Weights of a small transformer language model: tied embeddings, 3695 steps.
Each number is 50 + 10 x the weight over its row's rms, rounded and kept within 0 to 99. Layers, rows and columns count from 0. The size before them is the row's rms in percent of the matrix's.

# up: layer 3 MLP up, 768x192, rms 0.151, rows 517-540, columns 0-95
# down: layer 3 MLP down (transposed), 768x192, rms 0.139, rows 517-540, columns 0-95
# gate: layer 3 MLP gate, 768x192, rms 0.151, rows 518-541, columns 0-95
up517 104:62 40 53 44 69 61 39 39 46 58 59 52 49 44 50 48 40 64 60 50 50 49 48 52 64 43 62 39 50 35 52 52 66 67 53 63 60 10 46 51 46 44 39 42 44 35 45 53 49 62 50 48 36 65 52 43 35 53 77 46 53 45 45 49 48 55 26 38 57 37 45 58 41 62 57 40 41 70 49 46 55 58 51 54 53 57 45 54 45 49 37 57 56 55 52 44
down517 104:33 49 64 70 54 26 61 48 75 69 54 35 47 70 53 40 52 51 51 47 50 67 58 39 47 56 48 63 57 51 28 43 39 44 45 51 50 68 53 55 49 55 48 48 73 51 40 54 55 49 60 53 32 46 68 56 46 69 31 56 37 64 53 55 44 56 66 51 56 48 48 48 57 40 33 53 42 43 47 39 49 41 62 34 21 42 50 35 75 56 66 55 47 45 54 39
gate518 104:67 64 53 40 58 48 52 52 52 44 50 54 60 55 61 51 65 45 50 71 35 49 48 61 58 50 37 66 63 54 45 45 43 54 56 67 55 46 50 61 34 43 72 55 63 55 50 44 50 34 49 66 45 57 53 44 58 55 48 53 53 56 58 60 48 46 57 46 46 57 52 47 51 36 42 66 50 62 55 46 55 52 33 60 44 64 49 54 66 56 46 80 54 50 57 43
up518 103:59 52 66 63 51 45 42 50 48 49 51 56 66 60 58 47 72 55 47 49 31 47 62 70 63 60 60 42 46 56 40 62 42 59 53 53 57 61 29 43 42 52 57 55 60 60 58 54 44 41 44 45 63 53 39 47 59 76 47 50 53 45 67 57 46 51 55 57 56 49 43 54 52 59 42 56 44 68 48 49 40 42 37 75 55 52 50 39 74 55 36 60 51 59 54 46
down518 082:38 39 40 51 52 61 52 50 52 36 49 42 40 48 49 52 36 28 60 39 75 50 49 36 60 55 31 50 62 43 48 48 57 51 52 40 52 45 62 52 49 56 51 34 34 43 35 47 57 63 46 42 50 54 55 57 50 27 39 42 40 47 25 49 57 52 29 43 56 44 49 58 48 47 39 46 44 49 56 50 44 50 62 29 43 43 48 66 32 49 38 25 54 38 59 50
gate519 095:55 33 57 56 39 45 50 55 57 51 54 51 45 44 53 51 67 35 45 52 45 42 38 75 45 57 52 57 53 64 34 39 46 36 52 41 51 42 38 52 47 57 65 49 39 61 50 51 59 32 55 39 40 53 50 47 63 63 42 57 29 51 38 58 51 51 50 56 37 53 58 59 45 65 40 53 71 59 42 57 63 51 53 55 60 55 47 42 43 47 46 48 43 54 47 32
up519 100:58 38 66 60 36 49 50 75 45 51 48 57 54 46 56 33 43 35 50 43 63 40 52 62 34 38 57 60 59 53 41 41 48 57 55 52 73 28 50 36 32 27 68 65 37 38 39 47 58 62 53 59 46 42 60 37 53 43 58 38 52 30 52 43 43 49 63 37 35 67 37 54 60 67 69 55 56 58 44 42 30 62 41 56 50 53 68 37 61 43 64 50 48 42 43 48
down519 090:40 45 42 31 42 53 42 37 24 52 65 53 58 35 37 70 55 59 47 56 47 52 53 39 57 54 32 34 45 50 70 43 46 46 49 42 53 54 52 49 57 60 40 45 53 57 49 60 46 43 55 53 65 64 37 78 39 54 38 57 55 42 54 47 45 42 47 59 62 36 54 52 42 47 51 58 47 40 51 37 63 39 61 52 48 41 40 61 28 69 48 57 61 61 53 69
gate520 108:56 53 53 71 57 44 59 39 43 57 53 50 54 44 54 55 45 67 36 46 39 49 48 48 34 70 70 63 59 56 46 55 58 64 33 60 39 64 39 31 38 42 45 50 46 44 59 53 60 53 27 50 48 52 74 46 45 66 62 62 59 59 81 59 50 63 47 47 61 37 42 52 47 51 60 67 63 66 46 44 66 61 57 42 52 47 38 46 65 39 31 54 45 49 42 51
up520 105:38 47 59 39 53 73 61 55 44 51 45 38 36 42 48 56 49 46 48 46 43 67 61 39 61 53 55 50 48 45 42 65 56 44 48 63 65 42 59 63 54 40 64 50 41 44 63 61 60 59 41 55 42 31 51 45 48 46 47 57 74 57 48 54 60 31 42 51 49 49 52 63 50 48 74 52 51 57 48 41 51 46 69 56 63 58 46 35 61 49 59 63 58 38 50 61
down520 103:51 63 46 42 71 53 45 61 58 53 63 60 62 58 52 54 76 42 45 53 40 58 46 52 50 27 52 53 52 52 68 38 60 34 48 24 33 59 52 35 62 47 30 52 56 50 55 51 54 47 53 56 52 58 38 43 61 59 70 37 58 41 67 43 44 47 30 53 43 51 49 41 38 64 48 60 60 50 45 62 67 58 55 38 43 63 66 52 55 51 31 58 65 61 72 51
gate521 091:43 44 58 61 37 47 23 64 57 47 68 56 47 40 51 44 43 35 58 54 50 43 65 35 49 51 45 47 57 58 36 44 38 49 58 54 54 49 26 54 45 55 48 36 38 51 39 57 52 57 49 59 44 62 52 31 39 54 43 50 49 57 38 64 43 36 48 51 48 57 62 44 64 62 26 60 45 42 50 61 63 44 50 57 47 39 51 28 51 75 46 44 61 50 55 43
up521 099:60 50 50 35 39 44 59 54 56 47 38 57 62 47 51 60 38 46 63 36 60 58 47 68 52 44 54 63 62 40 59 48 54 54 66 49 55 55 66 40 60 47 51 52 55 46 56 48 43 52 34 22 52 43 59 65 41 34 57 51 60 43 47 59 43 54 29 53 47 43 39 51 40 51 58 29 47 63 51 37 48 52 50 50 37 48 58 66 48 40 46 68 37 46 55 54
down521 086:44 39 39 70 50 50 63 37 41 55 59 31 29 42 45 35 41 63 41 54 40 40 42 48 52 52 56 40 41 74 38 62 72 49 48 45 39 74 44 50 59 52 54 26 64 40 51 39 31 28 67 66 59 52 47 48 56 61 49 42 47 44 70 46 39 55 58 44 39 63 68 45 58 49 40 67 48 40 44 45 41 33 45 69 47 34 40 47 43 63 62 45 45 56 54 50
gate522 093:65 35 54 61 43 45 40 66 58 46 68 29 40 43 39 49 33 47 37 66 45 51 50 38 58 46 56 46 49 63 39 45 53 36 65 39 57 47 52 30 60 43 51 44 41 43 39 48 57 44 47 42 28 44 43 44 46 46 55 45 60 67 47 51 59 39 54 41 48 48 62 35 48 73 47 51 48 39 43 59 37 50 53 57 39 50 42 36 36 47 33 55 61 57 47 41
up522 087:43 55 51 39 64 52 54 48 51 50 51 60 44 53 58 49 54 39 54 30 46 56 48 60 45 55 44 38 40 46 48 43 39 55 36 65 45 55 52 58 40 59 60 55 47 44 44 54 43 59 50 62 65 61 40 51 49 65 43 54 47 25 40 39 40 54 45 37 54 65 44 53 57 49 55 49 44 59 60 43 66 50 43 40 55 55 49 47 61 49 70 44 30 50 60 48
down522 098:40 26 46 58 41 64 47 56 49 53 60 44 44 36 43 50 34 49 51 57 32 51 48 38 49 44 66 46 41 59 49 50 47 52 53 32 53 58 49 38 49 57 59 45 55 52 37 57 45 51 55 62 43 50 51 56 44 42 49 54 54 66 46 53 39 40 54 28 59 49 60 33 54 62 36 50 49 39 48 66 45 61 66 42 48 36 41 33 63 60 31 36 51 64 61 51
gate523 091:59 56 52 45 53 46 54 51 40 33 51 47 48 49 43 68 43 50 45 44 28 58 42 47 44 33 51 57 53 55 59 53 46 32 50 41 58 45 39 57 50 59 41 35 39 53 30 39 43 51 39 23 37 51 66 67 50 41 61 32 45 42 47 38 58 68 56 50 51 66 67 41 47 41 40 58 57 45 62 52 54 44 44 70 52 57 55 57 61 64 61 51 52 48 35 57
up523 108:63 55 47 61 54 57 39 50 62 48 57 53 34 39 47 42 31 67 63 48 45 56 36 61 49 37 55 36 43 50 51 27 57 48 66 48 66 35 51 54 45 50 57 50 33 41 54 67 58 49 54 59 58 50 43 37 50 62 33 39 50 37 43 49 43 48 66 53 47 50 63 59 45 39 55 52 38 59 56 43 48 61 48 27 40 43 36 19 46 43 40 41 46 60 78 45
down523 091:38 51 42 30 42 41 61 56 43 54 31 48 66 54 57 49 72 35 35 56 44 40 50 32 56 41 41 53 61 38 46 60 52 50 45 51 40 60 63 37 49 53 47 47 72 55 43 28 50 47 48 41 47 45 55 65 53 35 55 49 46 48 56 39 51 47 36 60 60 46 45 46 39 61 52 48 56 40 43 49 43 40 57 71 70 68 48 79 47 62 56 62 49 54 29 55
gate524 101:51 39 47 34 62 71 55 38 51 38 45 63 46 48 51 30 65 41 45 49 43 61 52 75 68 43 69 60 54 53 61 49 35 42 47 47 41 50 42 56 43 53 50 41 58 55 41 63 66 56 53 50 47 51 42 53 35 57 49 34 43 46 41 49 47 42 41 52 48 51 35 49 64 44 44 56 64 36 36 56 57 36 64 54 43 44 38 34 58 56 37 52 41 60 32 52
up524 096:35 45 46 48 60 54 53 31 54 61 30 58 56 39 81 57 40 50 55 42 69 56 61 58 37 34 59 58 62 40 69 63 39 61 50 44 44 55 36 56 63 22 35 53 71 41 47 51 56 35 40 38 53 48 55 51 58 55 61 50 41 38 30 43 57 37 45 45 54 54 57 38 57 52 55 40 48 48 53 52 75 61 36 50 59 43 39 54 42 42 59 44 48 44 49 69
down524 100:55 48 56 56 23 50 50 42 47 74 59 50 46 51 36 46 59 66 41 49 41 44 58 58 59 67 53 65 34 45 25 48 42 44 49 50 56 46 59 62 58 60 58 63 33 50 44 59 27 57 49 66 52 43 55 60 48 48 39 45 46 61 59 69 33 59 52 63 46 34 42 62 60 50 47 52 24 62 47 34 55 67 42 58 35 53 59 59 52 52 50 52 40 54 64 36
gate525 105:41 57 67 60 38 25 46 55 59 28 36 67 39 48 54 42 49 58 50 55 62 45 56 37 46 55 62 45 39 52 60 59 35 46 38 46 42 43 57 61 48 46 37 56 59 39 61 56 55 49 43 47 52 47 49 28 54 58 42 62 52 53 46 40 42 60 67 54 52 76 50 28 45 44 45 51 53 42 57 45 72 46 58 52 55 57 36 51 60 51 47 45 71 48 37 59
up525 101:38 29 46 52 36 43 44 45 38 57 46 67 52 57 61 57 41 60 46 40 66 58 51 47 53 54 60 61 67 46 42 51 39 52 52 48 46 46 52 47 43 58 33 43 60 51 71 30 58 54 23 39 37 57 50 49 48 60 47 49 60 39 68 48 48 45 51 60 55 58 40 43 58 36 42 49 60 90 50 51 64 53 51 50 56 61 43 57 57 55 57 26 46 46 48 58
down525 099:56 56 51 48 68 56 54 56 39 53 43 57 48 37 63 52 37 40 52 49 42 34 47 60 47 37 48 40 49 47 70 43 57 61 53 53 56 37 51 45 39 48 58 36 55 59 42 40 55 55 71 55 40 59 56 62 56 40 54 48 44 49 41 58 48 40 59 40 43 55 59 41 63 43 47 55 53 39 38 54 46 49 31 41 39 34 36 34 56 45 36 48 41 34 58 30
gate526 105:50 33 42 53 55 53 56 47 54 39 67 37 46 55 52 63 55 52 51 52 63 57 49 53 45 52 56 50 43 51 36 47 43 67 48 63 48 64 56 82 54 59 61 44 48 49 59 56 36 51 28 64 52 52 44 67 54 56 54 40 67 45 38 42 48 60 69 30 44 42 47 49 58 38 37 57 65 43 45 54 30 61 55 42 44 64 60 40 63 50 45 59 55 57 47 58
up526 092:56 56 45 60 51 61 40 69 47 42 41 52 51 52 68 31 46 39 49 49 49 53 54 49 43 51 54 48 50 48 52 60 55 44 48 39 44 40 55 30 39 40 43 54 42 60 36 56 70 51 66 46 53 36 61 42 54 44 63 62 42 51 51 61 46 60 29 67 44 35 51 45 40 56 52 51 39 40 54 48 54 55 38 57 58 40 43 38 41 26 53 35 33 35 55 37
down526 100:41 36 32 47 52 59 63 58 46 55 54 61 39 42 43 43 56 55 53 64 57 40 47 41 64 54 59 47 41 57 25 63 49 67 56 76 45 66 61 72 53 46 63 61 46 48 61 43 32 36 37 55 59 51 34 68 48 40 46 49 47 44 51 57 55 38 59 31 30 42 38 41 53 45 48 44 45 55 54 45 24 70 62 59 52 58 57 50 52 56 33 62 56 43 52 50
gate527 096:54 61 45 57 44 60 45 52 38 46 61 37 44 39 49 52 51 44 44 46 43 30 42 52 41 47 48 51 71 56 48 48 51 55 47 43 63 58 41 47 38 40 36 36 60 32 44 44 51 42 50 38 38 47 54 45 42 35 24 54 63 50 60 37 51 46 37 53 42 31 53 25 53 37 51 68 48 46 50 71 37 49 37 53 40 48 49 61 52 50 64 48 49 57 45 54
up527 100:46 39 49 34 30 60 59 47 59 54 45 50 44 44 60 57 50 76 37 57 61 61 52 50 40 39 42 57 62 42 59 40 64 45 53 52 41 33 34 62 65 57 56 46 50 50 69 64 50 60 51 43 50 60 37 52 36 40 60 57 48 55 55 42 52 46 53 45 53 47 53 53 55 43 46 36 53 65 61 57 33 49 69 50 74 51 68 52 54 43 56 51 48 48 71 54
down527 092:43 53 36 63 67 49 35 61 39 72 47 39 57 56 48 45 38 40 58 41 32 59 35 55 60 60 67 59 37 61 50 42 33 51 60 48 55 70 50 57 42 42 44 54 49 57 47 41 39 36 44 61 58 57 52 36 52 72 46 52 53 34 44 64 48 40 55 40 60 33 30 56 43 44 48 53 44 46 31 38 43 67 49 57 31 47 45 42 62 49 53 49 56 56 52 49
gate528 102:44 63 66 61 72 43 36 48 55 58 48 63 36 59 42 51 48 55 65 41 59 56 42 49 32 54 59 57 68 49 39 47 55 55 33 55 56 61 51 48 60 63 38 52 33 62 61 59 37 63 63 47 49 42 50 52 63 63 60 51 48 60 45 43 59 40 38 52 44 42 41 32 62 55 49 35 47 59 36 40 50 52 62 47 39 44 52 47 51 67 52 48 48 37 54 58
up528 105:46 59 43 64 69 33 62 44 48 59 57 59 61 36 74 49 39 57 68 36 47 53 47 39 50 49 59 67 60 46 53 54 56 60 44 65 47 41 57 34 42 58 38 52 49 59 56 63 41 42 50 41 65 62 38 46 48 54 40 62 62 39 49 54 45 17 58 53 62 45 43 59 43 51 49 48 46 44 49 61 58 52 51 53 28 60 32 46 50 50 45 42 58 38 17 35
down528 102:43 59 46 35 57 50 61 44 37 47 33 48 36 62 37 59 40 47 55 73 39 52 56 48 39 53 38 48 31 45 46 55 64 55 54 45 54 45 53 63 38 60 54 56 44 60 47 47 61 60 65 46 40 47 48 69 44 46 60 44 45 33 46 39 69 58 41 50 45 42 57 74 45 32 67 54 44 62 49 40 44 34 54 54 58 69 52 38 55 48 54 68 49 42 46 48
gate529 097:63 51 37 49 38 43 48 37 50 62 65 44 43 36 37 38 43 40 54 46 56 71 34 49 56 47 49 38 63 55 43 62 42 51 40 45 31 39 64 42 47 66 55 40 46 62 42 50 51 50 47 49 57 42 58 49 58 43 56 56 42 45 50 62 52 41 51 60 16 59 50 39 60 40 51 33 46 45 45 41 35 60 24 35 69 43 66 26 50 47 67 45 52 51 58 54
up529 105:50 45 72 59 54 52 52 61 51 59 46 51 64 54 51 45 53 57 60 54 32 38 63 46 37 51 57 62 33 41 59 49 43 45 58 46 52 58 45 66 58 50 61 55 54 39 60 62 36 48 43 63 47 41 34 56 43 49 51 45 55 49 54 34 47 62 66 47 58 51 38 44 47 48 56 69 53 45 66 41 53 34 55 44 51 71 49 54 42 53 46 50 55 34 53 62
down529 093:48 51 30 38 48 57 50 45 54 56 69 34 40 38 48 56 57 58 50 42 66 60 25 60 59 46 48 41 60 42 43 52 55 49 37 37 50 53 56 38 51 53 58 34 45 50 44 43 56 51 49 46 66 47 72 55 47 40 58 58 39 69 43 60 47 46 48 57 37 43 49 67 55 43 43 24 42 41 45 53 43 61 41 54 61 32 68 58 49 54 43 37 52 55 54 56
gate530 098:43 37 67 39 53 52 56 49 36 51 44 56 36 48 31 46 65 31 56 64 53 56 63 40 56 55 46 59 57 42 67 57 58 58 35 61 46 63 47 60 47 59 57 37 56 43 42 51 49 52 42 43 58 76 59 34 61 58 50 58 40 51 40 54 34 64 39 54 58 61 56 57 57 63 42 34 57 49 58 28 55 62 45 68 46 64 27 63 50 41 42 34 55 43 67 37
up530 096:47 59 44 53 42 48 62 43 32 38 47 43 68 49 57 52 47 49 54 41 42 42 48 56 35 33 62 47 48 54 35 66 50 53 34 50 56 36 35 43 56 42 65 55 31 52 34 54 48 57 69 52 58 28 59 57 66 48 59 46 50 46 60 45 48 46 47 48 46 55 38 51 43 48 55 56 55 52 53 43 69 59 64 53 57 35 61 43 39 53 27 42 40 46 43 49
down530 099:40 49 67 51 48 48 49 49 48 48 29 81 23 47 58 52 61 52 58 63 56 50 54 26 45 63 50 45 55 43 63 46 59 58 42 53 45 59 51 58 42 47 52 42 62 51 44 42 57 51 39 30 59 85 44 38 43 47 43 62 50 49 38 47 44 59 44 53 57 57 60 54 43 50 40 45 50 54 43 44 41 58 49 55 32 54 43 68 53 39 57 51 48 48 51 52
gate531 093:51 67 55 48 49 46 55 76 56 50 61 47 62 46 63 56 55 44 51 43 65 45 55 48 50 42 56 58 39 65 53 37 60 30 56 61 39 52 50 50 60 56 45 43 36 59 47 40 40 47 30 47 36 56 59 47 52 44 52 49 40 56 31 38 52 43 59 46 36 70 57 55 51 35 70 46 45 44 44 40 43 64 49 28 59 56 35 58 61 51 53 45 46 51 32 49
up531 106:33 53 30 47 54 44 54 36 77 40 59 54 54 50 45 58 52 30 52 50 62 44 59 52 59 52 55 61 52 47 55 42 67 37 61 46 67 60 54 45 34 58 46 38 50 63 45 52 48 50 48 71 60 71 46 46 41 52 43 48 61 46 52 56 37 51 44 55 57 44 45 56 53 50 57 61 40 61 36 26 39 44 43 46 62 70 43 47 41 57 52 55 59 60 40 58
down531 090:50 41 55 52 56 68 49 47 36 57 34 45 35 53 58 42 57 59 53 29 41 49 40 56 52 40 28 41 57 51 53 63 49 61 39 51 49 49 53 58 57 60 50 73 58 21 50 53 48 46 55 31 54 44 40 37 55 44 58 52 40 63 54 35 48 45 53 58 38 45 42 30 31 55 50 50 45 47 63 67 64 50 54 58 31 40 51 50 66 47 48 46 56 35 49 46
gate532 102:68 45 36 68 40 41 51 59 55 43 55 59 57 61 56 66 65 47 61 53 46 50 55 42 45 32 72 67 51 39 65 50 41 47 68 55 40 38 58 43 64 44 56 52 66 32 46 62 40 39 57 64 55 48 55 55 58 48 61 51 51 51 50 44 43 65 54 65 46 60 61 49 44 48 47 58 58 41 41 22 50 45 55 38 38 53 39 59 62 43 38 34 33 53 48 50
up532 102:35 50 47 44 56 46 47 47 47 56 46 40 39 47 69 40 50 44 50 51 42 50 48 55 54 53 65 57 41 55 43 62 54 43 48 49 67 34 27 67 53 39 49 37 59 46 55 50 65 63 59 48 30 45 49 49 52 46 58 52 49 48 45 42 58 47 51 38 56 26 44 33 59 53 59 46 48 54 63 75 46 59 60 60 55 60 53 34 42 34 72 52 64 57 45 67
down532 107:59 61 35 51 46 58 49 54 66 35 49 48 46 58 26 55 51 50 51 44 41 46 41 52 43 60 47 60 45 49 54 47 56 50 54 53 46 49 54 58 67 50 52 44 43 61 49 67 52 47 46 46 44 26 56 62 61 48 65 62 45 44 38 43 58 53 57 63 39 52 48 65 36 40 41 67 45 70 42 40 47 55 48 57 46 52 43 53 54 54 45 45 33 50 50 38
gate533 099:34 43 55 69 57 46 49 55 40 43 41 49 53 40 52 47 58 54 50 53 41 25 69 48 49 38 38 62 57 53 51 49 54 75 50 61 43 48 40 51 51 48 59 53 41 42 54 58 40 62 70 68 67 45 41 49 55 39 46 60 56 59 33 62 53 32 64 51 48 48 55 49 54 48 40 55 68 58 60 56 41 63 67 61 54 56 53 50 43 44 64 43 69 40 37 52
up533 096:57 59 40 37 53 58 61 53 42 52 55 45 44 51 36 50 59 40 41 54 71 59 59 48 58 51 57 50 50 51 42 45 57 27 57 52 52 47 53 54 52 62 66 44 46 61 40 58 68 49 34 47 52 65 53 42 34 70 49 48 36 73 65 37 38 63 24 42 59 36 46 56 53 56 59 44 52 43 58 38 66 37 44 50 44 49 41 62 54 64 49 61 47 70 43 56
down533 098:41 39 68 71 47 42 47 34 57 41 58 32 56 45 47 42 64 50 51 43 64 45 56 32 52 52 44 52 59 40 56 47 33 77 52 50 56 47 57 43 52 47 47 62 41 48 45 44 39 63 69 60 61 57 54 48 56 42 39 52 56 48 30 62 72 42 54 64 53 62 47 44 39 54 30 61 54 53 26 48 52 72 55 61 52 56 47 64 32 63 59 16 45 47 53 55
gate534 103:49 48 63 60 59 35 37 46 39 47 61 41 63 39 54 17 56 48 50 55 71 52 41 36 52 50 49 61 63 56 52 33 43 53 45 46 74 58 49 41 43 66 47 40 49 38 24 50 61 51 59 51 51 55 58 49 42 58 56 51 51 57 53 51 36 35 46 55 43 71 50 50 49 35 52 58 50 47 41 51 49 46 50 46 47 55 63 65 44 62 62 38 43 40 32 54
up534 094:55 50 57 48 49 51 37 48 64 46 58 49 56 48 36 50 68 56 40 62 63 47 59 58 59 63 47 47 54 54 42 33 49 34 39 43 51 63 43 43 52 49 36 45 30 62 31 66 60 56 47 52 52 75 49 38 62 64 44 54 37 72 55 32 42 31 43 47 65 59 42 55 66 47 52 60 54 56 42 56 48 64 57 47 52 58 48 62 59 55 59 47 59 58 47 45
down534 096:55 60 50 52 59 56 53 66 46 49 29 61 49 56 48 68 47 51 72 50 40 50 51 47 36 42 55 46 40 45 47 61 48 51 51 59 33 47 44 60 28 50 63 63 52 62 56 52 49 54 45 48 44 41 39 51 42 45 54 51 56 36 41 55 60 67 45 43 50 37 60 50 40 73 44 44 66 52 70 71 49 57 53 65 49 59 39 49 50 47 48 57 58 46 53 58
gate535 096:46 59 61 34 44 46 46 60 39 48 49 56 36 38 71 48 54 39 59 64 44 30 50 47 53 32 47 50 57 46 46 19 40 48 40 58 38 46 61 53 42 65 80 52 42 48 47 48 50 46 59 60 52 42 43 49 34 46 32 57 56 58 52 57 37 45 51 57 39 74 36 46 58 49 66 49 71 33 50 57 49 75 47 48 57 46 44 49 48 43 43 57 62 55 65 38
up535 100:35 57 46 49 53 30 38 36 62 53 55 60 60 61 38 46 36 34 52 45 49 62 29 60 30 49 65 66 50 47 56 48 35 67 31 37 51 47 50 55 56 46 30 60 38 53 56 28 44 46 52 41 64 65 44 53 47 37 55 30 50 51 49 44 42 58 48 47 54 19 53 69 56 58 34 59 48 60 49 56 57 40 40 76 32 68 33 31 51 66 38 52 56 48 51 58
down535 092:54 45 64 63 50 60 56 69 40 42 47 35 42 40 58 35 53 50 45 80 55 36 73 47 42 30 55 36 58 54 53 40 52 55 59 54 35 44 64 54 53 68 75 57 43 47 51 60 50 54 57 62 43 34 44 48 38 63 46 63 59 45 52 44 63 42 47 53 52 75 51 51 46 47 66 31 60 49 49 43 48 62 64 50 59 61 56 59 45 40 54 56 40 39 51 43
gate536 105:47 30 43 45 68 43 45 40 76 38 37 52 56 52 45 36 59 45 57 29 47 48 31 58 66 34 51 35 43 63 29 54 52 49 50 59 65 54 39 66 30 56 39 38 67 47 63 46 57 44 47 50 51 49 42 69 54 54 54 39 61 57 34 58 40 34 40 70 44 49 57 42 47 32 56 27 38 62 48 40 38 52 51 49 53 62 40 32 63 50 68 42 60 33 50 37
up536 096:39 46 52 54 43 54 51 55 54 43 36 61 41 52 52 44 65 51 27 51 40 61 39 45 44 44 62 37 61 58 54 54 51 60 39 56 79 36 56 60 45 51 73 61 50 29 40 58 53 41 51 52 49 44 44 52 41 44 52 39 51 67 38 35 39 65 45 65 56 48 48 58 60 53 56 71 46 57 45 46 68 50 52 43 54 66 55 33 42 52 64 38 56 41 40 49
down536 109:65 52 57 67 55 40 59 52 50 74 47 25 54 50 46 57 36 60 63 54 50 50 53 55 49 55 34 73 49 48 48 26 73 26 53 49 53 68 41 58 70 49 71 41 56 63 41 41 52 45 57 44 42 37 52 50 34 50 38 56 40 55 52 52 58 49 56 49 37 44 81 46 48 42 59 50 43 31 56 43 53 57 62 47 44 42 39 57 57 48 47 43 50 53 46 47
gate537 089:44 26 34 55 49 56 25 38 40 64 66 50 58 26 24 62 55 35 55 63 49 47 43 56 69 41 70 48 50 45 73 62 67 43 54 55 62 54 45 43 38 59 56 59 47 46 50 72 33 28 54 68 63 58 52 49 56 54 37 62 51 55 59 57 62 45 55 63 40 55 51 47 44 39 58 47 52 43 65 32 57 64 58 58 53 44 40 54 52 39 59 50 41 63 48 68
up537 097:36 68 55 53 59 61 71 59 63 44 27 45 50 69 85 44 54 68 40 49 45 62 50 58 45 51 37 55 67 51 34 27 55 48 51 59 38 49 41 56 73 41 52 40 49 61 49 37 48 49 45 46 40 46 54 55 40 60 55 31 48 59 62 58 43 40 43 44 57 46 52 69 40 46 48 57 57 55 47 66 58 60 59 45 54 45 58 44 43 48 44 52 49 51 77 45
down537 095:63 39 48 55 55 40 53 36 59 53 58 52 45 38 38 44 50 53 52 60 55 46 39 56 69 47 52 53 41 45 62 51 71 52 32 63 54 46 51 13 27 55 58 37 37 47 51 44 53 52 57 41 65 63 51 61 62 72 51 52 45 35 38 43 57 51 34 48 56 50 49 30 60 50 50 50 45 42 51 41 64 53 52 44 41 51 34 47 49 50 64 35 51 52 30 63
gate538 089:55 53 67 64 51 49 51 58 63 55 68 69 69 52 39 47 44 53 46 56 46 50 38 78 47 47 38 51 72 72 41 51 53 51 39 47 67 36 47 55 70 61 53 61 47 51 45 42 63 69 57 51 60 39 82 54 39 59 53 41 51 40 62 54 53 60 44 33 53 51 51 56 60 54 58 41 43 45 30 49 56 51 46 51 62 59 41 48 46 52 49 41 66 58 56 47
up538 092:50 40 59 58 60 66 45 48 55 49 66 60 68 34 38 55 46 36 47 65 46 46 50 72 67 31 39 59 54 61 53 44 63 51 35 65 47 47 54 39 45 53 52 45 49 42 75 37 50 53 37 51 44 51 62 58 50 31 54 44 42 49 54 64 72 62 37 40 46 43 42 48 53 45 35 45 61 48 50 54 44 68 50 43 50 57 68 60 54 58 40 53 45 58 53 53
down538 103:44 51 52 56 43 43 54 70 46 57 50 47 36 51 27 38 55 65 51 45 48 58 52 39 36 52 54 60 42 44 63 46 57 51 40 49 44 70 44 53 36 38 52 45 51 54 43 69 51 44 43 56 58 57 33 47 55 42 52 65 45 46 29 54 49 50 51 49 77 58 49 48 38 56 52 60 50 46 58 56 42 20 57 61 56 65 44 50 36 49 69 50 70 18 67 43
gate539 100:56 58 61 62 58 50 56 37 47 52 59 39 57 55 56 52 73 39 69 61 53 31 51 64 53 41 54 63 53 68 48 47 46 50 48 69 63 36 49 70 46 52 40 48 45 58 42 55 48 41 62 41 36 57 39 54 60 67 61 55 58 50 58 80 65 30 47 48 40 65 54 57 43 58 63 49 46 46 65 45 58 52 55 59 57 36 75 46 45 37 56 43 51 49 52 54
up539 101:55 59 39 54 52 59 46 65 58 55 55 47 57 67 55 51 51 32 50 64 41 37 34 72 52 49 47 69 46 55 54 52 48 53 63 56 66 52 40 55 34 46 51 45 65 52 39 56 50 39 81 40 55 53 40 70 74 65 65 48 52 42 57 62 65 54 51 57 50 56 63 54 50 64 42 35 58 44 51 48 47 65 69 68 48 59 80 34 45 58 52 32 60 58 49 53
down539 099:47 54 49 62 62 55 45 35 44 52 35 46 33 34 48 45 50 48 38 52 49 56 63 31 47 71 51 31 43 37 56 56 51 61 32 55 47 60 54 53 60 62 45 52 47 34 48 38 38 45 31 47 53 46 47 47 30 51 51 57 61 50 55 39 47 57 40 33 58 53 54 60 50 48 59 59 63 34 39 57 57 38 46 48 63 32 35 61 42 50 41 61 54 52 38 44
gate540 099:57 52 49 57 61 56 63 56 33 61 43 46 56 51 38 58 33 47 56 52 56 36 39 48 61 59 43 49 58 17 43 47 60 71 41 48 64 44 28 47 43 48 45 51 59 49 58 63 34 44 36 40 43 47 55 43 54 42 59 43 47 50 48 57 49 65 39 57 42 63 53 38 62 55 50 36 68 43 63 40 51 50 46 51 46 48 75 38 28 64 59 56 40 61 43 53
up540 097:54 51 31 47 36 63 33 51 50 48 56 48 63 28 45 58 35 56 74 40 47 56 43 51 59 44 50 42 54 52 47 47 51 54 40 64 50 40 34 43 42 60 60 62 52 38 45 42 60 50 41 30 42 50 66 36 57 62 70 49 59 56 35 47 47 58 42 30 31 43 46 53 45 58 52 40 60 47 53 53 45 43 44 45 41 63 69 38 39 45 58 52 62 56 47 43
down540 103:42 59 40 42 43 40 46 39 42 45 53 37 33 66 46 62 67 45 35 43 54 48 53 39 56 45 57 63 45 48 62 31 46 47 58 47 37 38 55 43 57 34 46 67 41 52 68 46 46 62 42 43 33 51 60 57 47 58 46 49 53 39 51 44 56 54 38 54 59 54 37 59 57 43 57 58 52 68 44 58 35 44 46 49 71 58 20 42 57 52 58 49 53 43 48 55
gate541 097:60 32 62 43 44 35 63 44 60 51 71 47 44 68 40 53 44 48 52 32 56 57 50 55 48 63 43 56 36 42 51 36 41 55 48 51 57 44 47 57 68 64 48 66 52 43 42 44 44 45 56 53 58 55 55 51 54 57 37 55 68 53 63 38 41 39 53 51 41 60 50 60 46 57 47 43 34 44 46 56 37 42 46 38 40 69 49 45 40 41 53 61 59 80 39 64